Weights of a small GPT-style language model, trained from scratch on English Wikipedia.
Architecture: rotary positions, tied embeddings.
Each number is 500 + 50 x the weight over its row's rms, rounded and kept within 0 to 999. Layers, rows and columns count from 0. Numbers have three digits each. The size before them is the row's rms in percent of the matrix's.

# q: layer 7 attention query, 128x128, rms 0.276, rows 0-66,96-98, columns 64-127
# k: layer 7 attention key, 64x128, rms 0.275, rows 0-33, columns 64-127
# v: layer 7 attention value, 64x128, rms 0.292, rows 0-31, columns 64-127
# o: layer 7 attention output (transposed), 128x128, rms 0.405, rows 0-63, columns 64-127
q0 077:549528389471538501487540518455464539567508454557491412500433501499508421523476551438594472583407627546553485601503577359563508538510452499423510553480496519518448427496556486462506489477497474
q32 095:500486494494552572544530565630530517446507509571497583465434460553492504522597530510388531536468556518556526467506556558511515512568444522456485577579451496540566484423497467465461541533483583
k0 102:449557531466395562535362495485459530454511535489575451548420473461431406510523474509487499530595486467457484467434480442405472460510506491443520461488603485424500501452487484510484479432441461
q1 069:483524573542488444586562447460460469552556468449455390516485500544549512480483432434461502463459549530537401513522503448416530481458563453466448501519384580504465533547426563581558487486502589
q33 103:577502524515568476489607409595512562513569434546439543535541517497486567532486435507507462492550526537520539544474500476539589567441536495473469536430495506470498534487622481525484464504424555
k1 092:472516591457423405534488489437445483565496557530441431513486483562526520491558460500480463413475452500493504483540604528537460517557504443587490470506444516474434458465478500486462546461477414
q2 068:511491510543526473587473388584525523538564524358484455493433615501510518536440475549564580468476457569551388565550481530483467476475529581380366537457502508473511506532488528623452495408481486
q34 093:499493503520378561460567463524476499499519563454540585456567533434467541535473435540538439479501549450474475542466555490471567531468553453523554469471422563478518500536569579505492447412331486
k2 088:532598591548492414514526517461435465491539565638478502556497461548475472571496491489532507408510420459501490439535491482596463520502517465559532515502426531578490470500509527523463481402479524
q3 069:439466507481409376484534374419483490447515414431481414505569488463483533497526435419469523520510391457612521559499539456460454496497480445489539430417478629445573523455503489530479553404493607
q35 096:437527522544476441495387449420518444465446556429627475560476491468538505473606532467519537444400443504562507495526437484442415427549507515463478505547527506392502489508429628524554434541490547
k3 088:485307428457518445457449506497499521511451533429542582518548581498494526432458532478519417522528522493579506584538442412541561557516587522446523497500492522520567515542448472452610537523463539
q4 070:575453463487463477525514594483471494551475444446494434502494542454440471562532455499554512506534622495504453459456375368516442524497450495542444547505560508505456543498418461491493385445560517
q36 077:529459515511497567484504563550519585484566546410443448433468497336524497624592411585477420461526456503478493468383471476539422548480491475440519469550505538470550477489605549464435435535424540
k4 069:539564466463579423536463474518453526488539472512562572510442538480474549490525440474540475472452544541503387495486615526469510450456525604472510476548406572465493458558477476524552564473497588
q5 096:512588515533484408513537420477454552446569477439448490507562528598531557523557438498610589489495474511571493574438558494515435537474518486428476579465489555513494530531508564575509497414454556
q37 103:575586416591491471521596437578471462563588463445468575504489522573571517506395475470530467491403444567528426509492658464454483517472556488492529469508526447500435493523478555503554480477498504
k5 075:448524590590511469448568478445562476583520510451478534515447569473422521454555484503538512505560485507481414592497497467451562526450516418508478495487387474625524478523539535521488456475445507
q6 086:490515493587532487462519497480540459533461572442434413446470517595472465512453487550544483522607423428525419500497549602496454497543474441457450553484475518503460536466439556429587504360483519
q38 097:443497524537475489484551493554451461514525489460509494588542607588503535482548485454494428513488473584503511622492490554432443501539528526438453539438498553430562440479529519505412502391421537
k6 077:506455464596563395519526475497524564553569512553456502561497527469397525530461430551542374511462524579569501518440608491537423440507468460455571440508412557601441509575454563569488457467459607
q7 088:489456435534520423451466503470514500425456510523538389480600468554465554497549549336492483532453530537517521586498493496489526425386497495502585523425527560520454467465536546497467530512585568
q39 088:524463435477533408446451460489502518484528442513542407586520506559546522498493468406477542468410507557595567444500465474449441418560517481475502477553480491496456536478394490546524453518570551
k7 086:360503564445522550477456575384521407477398485506531515386456549457471482473547524435464518615474530408497501550605407433413543451504521549521467469443483522465506513485463428506492450521445529
q8 086:515507571495507429408460510463423546542484457518453501597539477566525593493592544505557546477532501527605511495512531494434476499460481515513555512463559505496512494512482497608463446503433566
q40 077:563453507498460371426444545459537471498502505526473522541544521481542449480595471508527491466498506517483534468560585393515444556477528570553559411524482537547442459567495476472464444454563545
k8 094:444511505487559492371529403453511484424505468471545539451405558463459537494453585414550536572552465467476477569621469406498660567496487495485475501564495386523438524537525469513517505480492556
q9 103:559578448472462388496489429475429531430522511448438570551475487590575538519422480458508562451483468590599507505531536466516613525553514531498561470480506561425504584513555541569458390436466547
q41 081:653447416461447463536467546610461551551508491455469451509541541527565482463474466550455559495430499495451472492463553446471544500585527552515503525565582430518424469512483522495594496571550519
k9 082:509520520462500438459522451544444508518511432500551471410516516596552488489454585480529485449492495530504456446491510446522414530531491582445490548486405506571450448539461540504547489530553446
q10 107:434481562492466558538434597423530480497471445552534486485490522485430558448569508522435388586570548507508535447505419493429424554399521463617462533463549490433485451570486513555498594575471433
q42 092:454477549616514503494492516452472530384372553539556452463482517467496493439490557522431472575530530445385529557539448500496544388525480491506410508439524604501536486477550508531469520608560539
k10 084:501525431462559496469499523528475435555520470543465553532450586557522480446538597499457586532400383533479475525519538469430453537511535602460477574520498480441525547552436488473512507459489489
q11 083:586488475494543453435546523536421504483527503484476479411504508507639483600440551619537490518490512555476468523575569476540487498493523484492464556488447565489455585553444607501460431473439471
q43 073:470471377580506536547444566552406469509523444433566428530563506454448471583624485529481476568586558423502506524491538457430513479607528545491490471533489570495530484503463536502525407599403537
k11 082:495488455460514465436524429540471478499518521518489520521484585498498503488524508449459517536515493492575471487513544494564552503547536477500518437537474518505528432506474501441540378502434563
q12 098:461501420544482515537400447478493445441495413535505486491499544449449568574529468497383398492532586499447583478474471460470395525490491458441518475440421500469402539485519448661530527602431450
q44 112:422462509501551439439461435485562577475537458500468539518459508432486482557519531389450553471419578539534476450412530480502554526519558514448551454595490459520519473518503530420551467574406545
k12 099:504440399456462519572450503512561525492519485371484577432407504441492481448510557545492573512479551504519481531446444459483448463527554596442439518458522418468493572465486515391427532585466477
q13 085:408505509423543515552545565468460556496539469554580465525567516457508473445577499473507428472488564437410464483441433472485481517590434470466469424458437455382524508542439457531486479588426566
q45 097:474540423506436517490485505489554414543520563470514547424496463472532463432580502531462480554531448464613542482482512417492373502461435563509598491593507450473521463489445525525508433491537550
k13 090:592522427570514592453512485509368450469487568558525517432512494490436463467497539432558441508527495508608424515513400509446594512482553561552571484531502499494413548463542508461509522554509501
q14 111:532460477529557459442567486524473558541549388498404412454575448485532496552457478494501553439561577477547415502471550493448530569560507522404562458596494542505477493575560474601501421470562511
q46 104:425434540556531522471526481571572445525629523472489494529464550473505517543598513500488443472548513534518519514478550578460424568439455396646554567505522531508571417549501461466408482419429517
k14 092:481508543438496390528565524489590558564527508442516518520589504555442462522633421507563468466453503410572614538431418554407490438486498535576507565563477474490561471497488586412405448544553502
q15 083:456552389504559476589450412567601528461559424528507517533492470474397530413473480442486435447419466607554464444459492451558449482443508497383469498479480489483516468472545445458591552545522485
q47 062:447535427504503507658475413526460544447467540484495505513521461562460462436447442555489448611422446496528553410479527503579527502460531504474578482552470484509416478488477478510424448536607463
k15 114:421532572572455467632477518493525506529432464503517397527581469555480455479473479587515413545462491556489560493463465528489418474504449570530488511445477492483424466429478492454460465498527513
q16 077:464530455608441472517579516532500533474564511542535522379459554529506481510457533576471520493575447523494432542567598499445580422567486538544515506553521548524517537521462571537533424437443482
q48 118:578518449601444427495546461503391568470580543473441536512516474561501549470442532571441566410477493500547488544485561532563543538499516446507561496535448554491556386541577539472499575370536541
k16 106:561523513576501440421501534566448474516542482527466463435517494486521419498517490510482439477411509472511398483474591534553488549446520508547538544539537492484447460481509512542590439516583442
q17 109:362471431531532425494486552594539553525634515461544484416536487433479450485573510491442464445495513569434389510521487483400520523494457445461425547530521568525501507510468422479554358473508483
q49 114:520452506565526550499526475499418497534468591579444478500537452597416401511419565522497552424631558541506510541534591560547555479473462494571487516416418505525484444539562565554450535493573535
k17 112:599531512493532548472549488526503404434488502477515513504529570463433580465596449516585495540492501438545549438500472551545580494517526431598501538507537447540535505406542487543379491504490453
q18 096:359516515484450496563460514497553571541499472520497485460535441456576481485461471598511542463556523551567490497498565485428423484464434517472620476613463471551593444510544408507480496535442479
q50 092:526493552510492455429426455445434505473560490467491466561519439495556484559447558468519502542484512470624508485538482505521573638510498487415543527540452540496396475611445486528504501518478464
k18 126:565470531421505424435488555527447457440520533485487446528558442511565551560530575474445520451495493453573506460517532450511433568535577457515516477423498545551417462585442501562418516506526515
q19 097:591507511525559451461573509518501525535458480557448498520555465531489480469575494535488443541485541492494472587436466506490506576447445467524510486496442515371426480544442653487529461446484500
q51 108:539467563517510515538583493422464510558445484477552406458513508551470610531391565631540518542514536474490445472494477553617402488519575495477450451542490435540548448508536462532484541565467408
k19 115:599495536585482565496486522508399458488432366507418433461547495513492573545468490496489513561525525471525505591454499507502388475518534555492517552445506511502402526495498507569486477562559529
q20 125:407442526486498546527423502448528527576356420464578455427518482386568486474487468570513483494535516425403452519491438500355376498493418553460430447508465552521528475511496446466538495517466475
q52 124:483452545577467518528507470531557512450563517531485449518512516516475511449566432419536490487475418551524421496406572552478539518515466514536451472474559489448443553513456540448579503539451520
k20 112:477526523631602468452521464406464547426508437482509467551520473533506497475465488438520578460566527481555436506416465431518554412397467476524461508494539503529461522504486558519559475527511508
q21 102:468465520497544575467581403452557440387443568519498533505419495526484488479466619550504460606503507474549437402545500524488468514481477531573582509559527463518544521530514552536556586427535445
q53 117:495535424532493542469532490493560518528502482420488487531560553415445327490498530488618464472511453438520547395528433523583498575560514550519503444473466419552491531511471528542479595508492527
k21 109:593571482420427493396530429497409487521410461473497528426470554459561488534581513444440447555574530500472516451479381500519551552492462462544507489484536530599499450521493496516471496587501496
q22 121:490393546571649563478447466513541501497514421436541526524466518455484526462447553507581488562434462465491513474519451527383514475501511570407515511504482551472390641429410414495610441507491488
q54 105:563495525529445437496484504610379462500423475501538440492525510577501448440506422489451348508550544438508497495444437477460491460459483491446493493549442487442497536454409434520515516498493611
k22 109:475516539476454495508506500449558510513477557467470493405487466496404476510451450485504420516510458453510512477544563539505489511468446425567525552506494466500514460548476579593541513489583405
q23 103:569466507476510551522567630498462551544535486522395541512508479498454472471516489478518552498626541447463505482380411457443427503466448511550468449406500552542488470612496567510553576600482513
q55 114:540627465463469464425508480490516425522575520500483509481499567560559460533472505516508542433576489417568525479435553517558437518492528444516581437536495471509527474564497625424508421449430473
k23 123:537551558476488492516471532540411449534538493534519505385539524570488449460592458580457543449506531460483485414494486518565542570522513534501448453583542460403485521479497555513372486521491482
q24 104:459473449565541558547491533453573515450425432566555538477447463518526443451611569538507427507497481449416530460509484532518503536487410527402464525521626512485613566504451554451577528565566491
q56 139:580459490548496413474472462484484476541522594374472396495495471507519490528493595477556499438544485426504495497526549563577429464489436494548504584502510496544513472492553539488580491398624506
k24 102:478486500478569479484482501448542516493482435457544474566536449519455468499489543488559514568540521402526561436501491496499390457533514549483465507437557513518548416525455534545576538463480507
q25 137:563578573434443509496554510514457375465442467456507518518473576507486540514539535544531458590528475527504497566508569589549496455425486473581506487540481451576598436476591611491370546458419519
q57 122:600550553524542478515448468563472448430547559501482512548503435549469479478401574515539524490531469475607501363505511496481538491553499444570478495466421483520549499452503577518515425558539514
k25 110:466517468517595531474516476551551480442454520489503494391478547481441472498503510439529459469514426460556565515566511548521496554586568446522464523503483553504508451497463467482418533569503383
q26 099:415519556469485604514525523533556514519454519544532492474485472425476450446514543493513474551579469508467466468573480529384470418420501523528508340550509462525499547546468436485567531526397478
q58 106:544466456411473520449472440430422474462397461531526478554503497525461521482446569458484452582567581482461599541550492546473574513553504493420500535406475525473503549506515444632544572489511546
k26 120:556482392508522589526461491537453521477486454539512516545471524511419450405463421522425462505448523515522563572513472531504501573549419508450449542555327497512447553517530486462517548563513533
q27 148:382448435463540590475400457550470526488467487452519463472490434474504466479507530437564444572425496452560566528583453525458503445453514534458411481584558482470551569497459464547549496593548479
q59 106:509490498464487580574419493534593462574484443429483521495485519549553552407409568579549535561509509448535525452435473556504487504465531513502501569512491502483509355512481589510419517552539610
k27 111:569501588499480523442578529581400521490480530430535518511486602572468548532503533418469528421576581338448444509417415466529454570514546522514384525534569447501470517518494494472483520512477489
q28 122:444563455541489511532527521523513598516471486542440451519565465548467571501466552584503495475566518505562474436458544511448412606505457369491535485437430438566466420571481587512422543545484446
q60 112:573487541494537535521498451513598572427480502459511542461489527444452489430552481487550506457503475464559498470558513555551589470478513435588446512559395436590418469442470501490448466464561426
k28 113:516449533355558513395483454477473468477538578396414473432485472493484494541480571476519576434451512441507439502453476543493539535473476589507495547476554496512396521511474462549604579547444498
q29 120:484531506512521467475569450423494510521565471530525512531449517493463546528464498472577535452550557481550525557474475431573655431518483532574516470507413401494425509433565490503478534439488498
q61 117:498490441480523508553554497519468490492490479501564430402524446564462545546561530547529495518569503481522524425565494534467495485523451513484481469420510510482574403428427569531429495530501560
k29 120:521536517508457501546569572528552525453498455480478462557500476471495499556545546478441543481553531523443477399494485430488570509562527527549481465502579408458489596487522568509443519517431548
q30 100:507469562499511511441466437450490542469511514514568408446520415499520562430533452534503563519587552550564554439430548507503459465507535579577525475467590433461514504458454420588379544395526447
q62 108:349486515476461504499489499577579507416467440530535532493467533526417525515466435483508433570483564481316528594471488545543490561544522503525516487605439516504497558476472497440447572499475460
k30 106:422478527602578654536439532467531577405496430544518520503495488502539490436417505497536451539476507549482475638491459536534440570458475436441529418564544454489558539547536487489544446516548431
q31 126:492526539489510481528549617437560476501520560556447544537577462533568541490478449426387490467525564566449492520501568414427511563442524473534486443425496451506477450541463551520516495545401504
q63 140:521581482362474423537548530467535442423567599490585634529516356526538501410508513525530567355508479459470488461492533489533481490584512539600462444452453458542405480512521546523484437509493455
k31 122:541580540542449479477456483526379573473485418516524432495500532579525530485617422575533490420553444416472527331474550588562472398409482498500523440489480509502539468464502561541473519528486527
v0 097:479451572570481476479503532583485475500485454524557426500573552448451448480526461501558545574467479515522534519500562504600556506570459561517511495538487519520564512450449529525480488527564520
o0 100:515550468537485463498515459549583544580580540495503448457479462521555415403412452581566583510494508539567383450615522432467489458520524621513547472483558499538545525509466574512575491484408479
o32 089:536518554480519576545504512414418583442502494532478623557543527569398578535546552562541526570463527574435576583396471471553521469479434488500487531496535550451471485476498461448501446600539469
v1 111:459570494529506420484559602423430501494468500461500453484563521532455628447482465447432487520468521518661487480556565415418487519472489486461473581474539464494563595438547593416606449499443452
o1 110:477510404512484582465546528422505484438416580542459460494437462507566577510508529522545506588358410576533494450528486542560561461505564484465486522483478473505433608426495431564488569533576488
o33 100:509520541543535468500504397525564472498495396550550583479437507514519443531467547624474473422559518460422447553528473507473457443491515538498491453483527479526427428551507414520529442499540448
v2 096:535562548533422481541538525537490472451522567533470505495456549414476510428575483483523511473442462523426468471499483452462479532478467570480451479547497543538520531581527401537588497483504541
o2 095:425470479542521440540435480467510614565477553556542551473514484400558515545443470465453539503385565463432572525528481441442580503467485504409481414502460510495420506483491513501550444612497495
o34 094:607479539537477563486535593568475383451483450574411476564484557477497464493519445541442462455427498569490476458504517536580523482543517493496504461403452527500477444393470563509420501430535531
v3 094:490534511542589554488460629520471514470501516403529497497520496488493466491483555515353470503461462477555504551589527447542503427512562455615572412474509492475566529537479585501512431447562488
o3 095:543507472500470443458594440523560390470515539501440487460445462471519499514576504447500453481478483505510525483481588503573503421525537497477543492593487454500549463461518534502446470475589519
o35 094:517552538511554512487433549513448507564474461461523551496516495425505525534479513436565563509406520513514509467416439509481518534414509477424511563477449474454540424467525545503518580443532486
v4 103:428454479490474518519583437444462514444536517393437352454448553485462447506509516491546513442434530521512536544468536472526527476515459467359496511379446564482527534580605486506484442571488447
o4 102:536465436583603547533489487478418554451567499474510512488572508441596565494557552424510524560439450559522431539442467472478517492500516491473530496498429574555383501439519459532515561540522492
o36 102:453494506423393457527496537510526453500506453538499519578491479456447476457515544576501515577593485424468569421469526502490409561457510562596591557505499394424571451514502556456508470420509501
v5 106:424462544556486476444571495553501472517542528389504510480571562584514528415405486500457488464484494473568643559413464560521579382443471587536534455540480483504578487510460512520508558489535460
o5 103:569495521473544462558535541497447546563479489478453475583470524505519462486563458573628522549436468447594510484495675495441433482482537506602511523547442563413448471554515490446536568414502503
o37 105:482524458458537465509510433506464511531439417519452557542489545465518518534393514459506495509490516559494510508469488488485526499421515562470568516513495404575439544426431484518461505424506585
v6 102:531535513491461491499460510577540538565511548612528514485429540581390515534458489447471538452503428434536464394530483466447374524430468481514523553399489457433558535566511510513524579605479464
o6 095:475506608519524547620495505421412608519476523548503415576565536402463439473471463450513538450687512494443599465557464529529495492508508497466445521462563557528504511542517426560397623545509533
o38 108:511549385518465518440475476525506421476477553389479584427551469522548511495554537522506500514438452498495441519579494588518572438492497447417489510544448486568565453515469430531607420498561401
v7 092:512493531532567467469425445523542592517633493543572558548518546416560522552523560491542522530457479538555382539571524519484540544516506518424557495522584487597527611464523491512517539545423497
o7 087:449511452493514519533471556439471525519467559524500489515464526552564404553424605549566503570452504561419493516593464447454552540445428432454502503453452530535489504522440519451400398544435545
o39 102:563501470560466454454565477504503515559451513503490493448566474409462564503591468376479550481476524447502527469403507575510480464488481550480487415575456468390523433551528445468535596545514457
v8 092:457440590525500524572462434488451484514414557475484455418491419432427520498509500345573553445506469505507539562418594599449466589479533618489547508466584565501404489491510499490476478493504513
o8 098:378476496544543497462498518615570486468543600551477522511480498507452441450499437484568434488461489532482512500499522530507425510496428514528437481448514538477422529455421455501538624472595450
o40 100:572501488491419508399491500471473471546506454464450497422579482551495588505572521507458516512558540516498489498512417448567508479581477422563574468506460422480540502537565488560446509440477519
v9 093:459434499449454474489471453452425606451510514498536533479636570525479425538588534488478432537502490507523526552449509446524461417546542546612427392555484562509547465535422424484608411542580563
o9 088:578536407504536477496473456590385508517421479492491488514513433495522478522478531562556518527560533534461530617545530497578540552640481552527437440546537491583548490557420513501539496488495454
o41 105:466451482451492485488535576472474452557488506523469596522546589497522582467529412534502450548490397526483488453464448427501494595417409513472440504407532509405447525444552606443436525568431610
v10 102:542496510582464578619520496484417494501557468512551486475558456449543535471544502503576497450470520506432475544487473529472577540502475508458548313564481448539498542521469554466464511583599489
o10 091:482478484498494464535497524485492469506503593521462476531578578619495507530479516543502511503506529553560477509628413509584523484443451461387420546489522539505482577420474463528471467408533639
o42 100:546519515560509473548425433562525496539446530505439500541461519481544590431466469515506359514571504575481557575454484416433585501502448485593460535468533494441483368536519521574410557434427507
v11 108:595471509474573581484580502501446436439467567456561453386432515505632479480471532535455553450430489448517560385567470599566528444507515565481493453504450500479501541486552508461487456487538571
o11 105:561498555507475502501430476455452549470474421412529484614540562433526524527434479408454534501445458506549549459478547540427462461554522488532549445470444501556568429468461533501428467518458536
o43 099:464530541460504481505592430451486465529517574560441618414574507485416455563553562523509460482530542464500507576447453409468534545403480413506511495545547566433414512490577460447457482396455506
v12 094:551503418509554545536513457524509529479551474507500465434490504528449591394568563458601612499485482473580505454573615518522526453507577514530433567538480480558555555491536567434522518463587587
o12 091:483434528420451483479581530526475436475454505510505540414574575551479354523511431555534470560460450482509500501449562472540472509554520505429420454467543572525542509496462518517413442543504539
o44 101:469515473539486566537508513485477597507457523490453518515528467532555436466454593527506532450596575519499516551424513498580414484441460529592459490604482448444466455510457468412522463449586381
v13 103:518549491455313550577545480472545514479454512528456472425515505481529594470393477511531583541474547528523517548524547536491486395485481334485608494509500509462526499470492569519474417471448435
o13 103:574559505526454562528446413528508453476465568524558472457458469483572531457553494444542535518547528526556534516463474466567394471464492563649521496450572440555493452501520552530441486558516459
o45 099:521461508555490446456567542500532540505556518462425458476563548574521394537440559551418497447487556472432484494587507565476604575539526525512395500514545506512485506549506505427546477506547479
v14 090:536556512462494435411587524462469506509498515427509498579482565529417493578459496514482483603476590491523549446478570506489493517588495502451555509544455511435505489593518554535488563488620599
o14 097:577530572450520419424465478505498502412454480436489462509530494501524493444542475538543458531532507436543492514380475397558504385509431516425486544456520469532536523454591479507430474501463476
o46 096:533459466544465578533498516538519422555544485446578495504479456540567524476512611451491546493465472487577388518555511595460411511475496506472558524505546565481525438438524573558511493467450474
v15 090:549458483419510540513491448543432523522481455459521514525430555556510567454469568469476670485417453440460523536552544545489535514489533473568539519468467444562575553650434492589442479521568487
o15 081:539569429421563413550485510486564510542409456494469514485431558465598490454609489550417491436470496607436501478457474569648467506487540477561452449506498471524567439451525484555500449583483432
o47 104:463501482553517446491484506476473510511506576571468491568557469599579486537451545521594479614526517481532583439488587501419576529468490439470507527489480426458551479528454521463484485413472540
v16 109:548459516525487466512506534491477440448546540546614461430522451444526453540528408445497525490403404566449434442552440521612483444548535538486449416481555523440478572442484467514537587558504511
o16 102:487507526576547485558545502593509540541500456522477463464579576531537556516529544443501488547498524420501518394445489425490546566567487549448510492550508454476440516529448458540571445600420462
o48 109:529496544391458600483494516493520497513445558514509579462428511499538419495597556532445451552489456541453533561438444532465460471448472477517524510501556536456446433428596483444401507527521509
v17 087:452456497547505553539560494523492473460545558470529540525486460463483422358489497519440485550437525510520404478538536500390487422484511523585454448578391421605467427477439428398567474492589514
o17 085:542531404477552497505534391510472469500464540566489470507480503490481547500432454473542477554460515519514565446512515442502552418461421458479456534573348571519541505517527557549619551483519543
o49 105:517552491450487430553561466616469467589466508496421502487540477492515466518583489498435548462500470522485486521381494526712459511557523490454469485494517483479518486487541470511389459486475450
v18 092:480450445492398513539549463530534476522505447503548508488496622414484460440509523414496487463585577547462540532473480552539478470599534530429505434381463466435514577545473471442437532516566399
o18 102:469437476490486442578486508497539434551510482481596550511554427539495492526434437474534620486563506511540438520462483484530535539508550566457534563490510538451438556475584510535523499517507528
o50 096:646581477461464429427473562589482515459493500594476417450518518496481527548596472435489447541436466497475548439409550524543517478501485362470462482518528452502475430449393540555499489496496521
v19 101:487432471522530427550464539578495508535527414580596503492492500582402561513549444557520564545579482391549512480501414542551493478490543534487483528553446441541535592460450421516519496409486434
o19 096:533535438450512458532595552533496547556470480521518530565501542552567520498438511563509542458479532454547523436492588469489478546458508441417479510496578472420501500560450497533518454525568487
o51 101:406490430439508519514442433460519501539513551466502435492489502471453468502499481408544529502467491592467421604520574510469495497510575592590436488521481439505588479497424556488541540515482528
v20 094:563570392552531391599546462530569531495507551482519504548521576544486458559471424453543439549433514423566518582488432518432530467427576508539526430488525514529464494513446614512548542536579575
o20 093:516525511420461537501479523511513541461479479638512520472424441497476494495468524436427400517525557408435531465529429599501419412483481509514440545395530496516557474510465459479500516514527427
o52 110:521567540508465493524527455525487451527472475539546448519506563535542577546448464590487608457559432538479507461486423435532522531517503484465577484570502488450465493406571564486510524560505534
v21 100:496557531497540489537522458407517626506560487458463467544559419479444539500451548579557439413503577504448582493549446451380537555527458514495452552494520540509580525453447539501519538549526415
o21 095:475479512607480532474561422441457541479494534526457504434581528476449468512457516510579473532424516560396438538630518536440586464468480416496433562492556437511496555505476556487482478528407570
o53 099:475468516406473474575465538595561556534532503598569498552456519581459494447365505506417592524488547538557519449541460489466471445497597624425579470496490419491497507507505497518591522472573465
v22 103:453491388441433491470504499535495547543563578456535519465476522465590494491434519523481604559503579545496489436428472566430405506467519541484484494471531491452503572509500577533556489531523545
o22 100:395535502451421491420459471468455573523473414529441456506506422550516460466508521503477573471564493502551522490511569426512412502578499566511548519501570494499537471522528487526406526506543466
o54 095:492531506607517549519579475519501505510472567572495425579511497469479489431519561476472467512505462493500473539603367488421556528489523413513458484514401467554412431498398528484499467515519459
v23 094:522537516409495567482529480512495491536506475517399485481607504482449558433600541455542484540572550395491555537535474559491486488381452475421527463513535392523517540555507527503456534507444467
o23 089:533516526476540465481497518542527414556403623447502461450476433677465514494541595451512517474559491465544471627535434477509546494541449526477451557501432550524429502438570486534465540504549478
o55 097:465517445587465520552539409514518590475467479492495530535510563451496524505421442558496528488399463440487488423510556479489538402516594517510553402530580440536491504538426508536580479500477521
v24 107:422491479450535542481469501433602517577569545414488532451608476550458606503479499470560563517495451430496454404496494484495520545463508589544471566604505359597556472598435526422526436492556422
o24 102:561481423446430434469499559572424482455541501456489507467446423515527482506519510560528552436458535593603534611470512437569474503622458542445441515465492539536574536509458484595513482444545464
o56 098:434586539601520464608519468466522534567440529504493480462457486581448457504519482532518535595555448601551509403551536535520573475463618459552522452526538489462420526512474437573490488491533463
v25 100:523550466450528482426525475500462475552532542514394567533451484439595441561562500492395454459461487499500540447503415542432450529572517490509549602530507553484512551527564463495481615546453470
o25 090:479529491419526514473522513504455452497391376477512522507543564456548471521517555534429460480494475504462513485507451479507477520539449433476432419551511637562464489522436495536498451477482527
o57 111:522444455538435432479487490503517472526601553524607508435525492554497519458528453474598547521530495545546391479518525544436529501403474513516548477527495450472425522530520425572546530450549472
v26 108:534532541539475498569452530463479545478433506530480400446538415508581479552395480506564527592495391474413454408488515581416516438577561493481497451489433478524521549486591518437502510475580582
o26 091:511586454479533588430502497397519569516382572507491602516511504565542540491580520486384481564460442523541548585586442548609540470445508540495496484431522443472504496494505506498443549610541474
o58 111:478451571443520457561444605497446531542459462457428468425533519472422504479545448476517413508512593571545476525499516491452533581570400459498432551485570589550468411489455496484491513530472528
v27 095:447376477558467504581517556446536520452457512428565495455536536469515483517519505449500544446458428482434515513420497407557486507532515523505432498497546594489542472483516417476470416501507610
o27 098:420430617465539528438494519540524533495481438421483543448475454476438501480480481457500511536532522466458425548478517487419650537548463587526498468498543500532444513484531438491613442529457504
o59 090:509446489605550461516515524468491572560555502608429508532490469516599459551505470587504470494518508514545432496470553520481412529445526454459504524426504533442491493494546557658350553576494498
v28 104:505445482485584519501513534507476499483537495569586589508455456564614557515414437406534531513495486489427379499519422512559577507440463450422506553500519519499483438469473539556556481461523498
o28 095:458509491477485467492496390399549500519527546438563495539517502582561545535507536486457545526548422472449539527573481576456479553617609494560579446566503402581484430486516434479541417436583432
o60 092:537581554469552555486436484462433404460511519469463480535515491493555415386425533552460437462460527560540502465500496544505478433464559490632501530560469480475483496509406510594400516498458533
v29 104:527645489532460529484405589453503440502451510498435538544443482541578561432430519562490587603505532426417492511516592541428521459477543465464482480503517572554597473546556577467494490588527574
o29 109:531434470459542646497487525531466504483503508495486521530480499497459574464576515506501543583425428537451513539527425492601513476474486452452480416482543529568549495491560522450381522594520437
o61 099:467504482568450475508483468591433528566503538433541455537455519480468471578426449526503489504475543460508517482441546455461443471523505514519500606544431514441459518421426460488571478353447559
v30 097:500522400499470552415516481478497447551520614558422523457435498497444525526449529552475500476589534536453523543533518430521555497496508411468457525392493500480528538561470537511490488617512565
o30 095:582477454442470507483450447511451468548483472494547457523430573494562490460482503616417432543503458537490537522472476475590425456479419542528414496472538512501489504526569576529472554430419528
o62 106:459482614509507516483519444485491489435477531475498494520524461466470536469542494483510482593445474565433468451476573576416395451515544480462526466490561451427432485384416421490477477596464522
v31 106:448407482406506547516481509559526570457631539505616501540501474438564464560589426532438468544497501599501554561470509460525554495503477626496464471556551486493423606466483434500498569442544493
o31 093:517502514557469501496522518485491589477404462457473512541491436478533437506345568552522519432536497481573421502527510441461616499424454522354542593555487547431481526491502471488588495427527482
o63 108:432528511506468545525475506555471458496552569506522503455579539528486519554505496556511554515538471451471473530429506536544398569467520447615436531537532444526562481453469561528419445527448495
q64 081:476543501487499581524575486481462466488437471542532517548561459561466541530466417469507567488492448485588507553432470505526486515491352526536556497496534488503514463377511472528518505623539623
q96 079:545482562489504546528563494436500573575596518418422537414540470537576450460584492560627550549507542521434407470423498506544504494566467593525447415417608480449507531510452533455444392416513447
k32 093:499505506534483452457481528499392574538528429550457575400503507571478514503446512598429558449389551576480478548462442517581440537516463565450547471502496557469476517545461550455627482490587577
q65 081:488572536439457495452548425475467558478578481459525474530591499524568520465580462399499566407515475599561524567606395508467451490506556479473466450462495470482467485498601494533436549553442559
q97 067:487507547558478463502483400559500531515514462528466491424563533495513555504560561477565498544451405506574490495609465494443529480489542474520548521370576535448522477425444507512492490519382558
k33 089:436569468574523483458486457482387583461547478540541505506511507550471431463449451487481524546518518507507472426436622568524543443390418518481530425572429492486427401534461576470584487517433470
q66 085:491493530555494582445590576518553484429443520463499575417516429492521525565474448431490551500417512472503490556418486497606607545445526466413481554576511514499521409457533452511485433590519565
q98 083:591429444481511485480441581513462454512426456514512525461426543447573413616520564572471441628412596573509470451492501496509467417517487597497546480528561498466513490500562484569532534543558418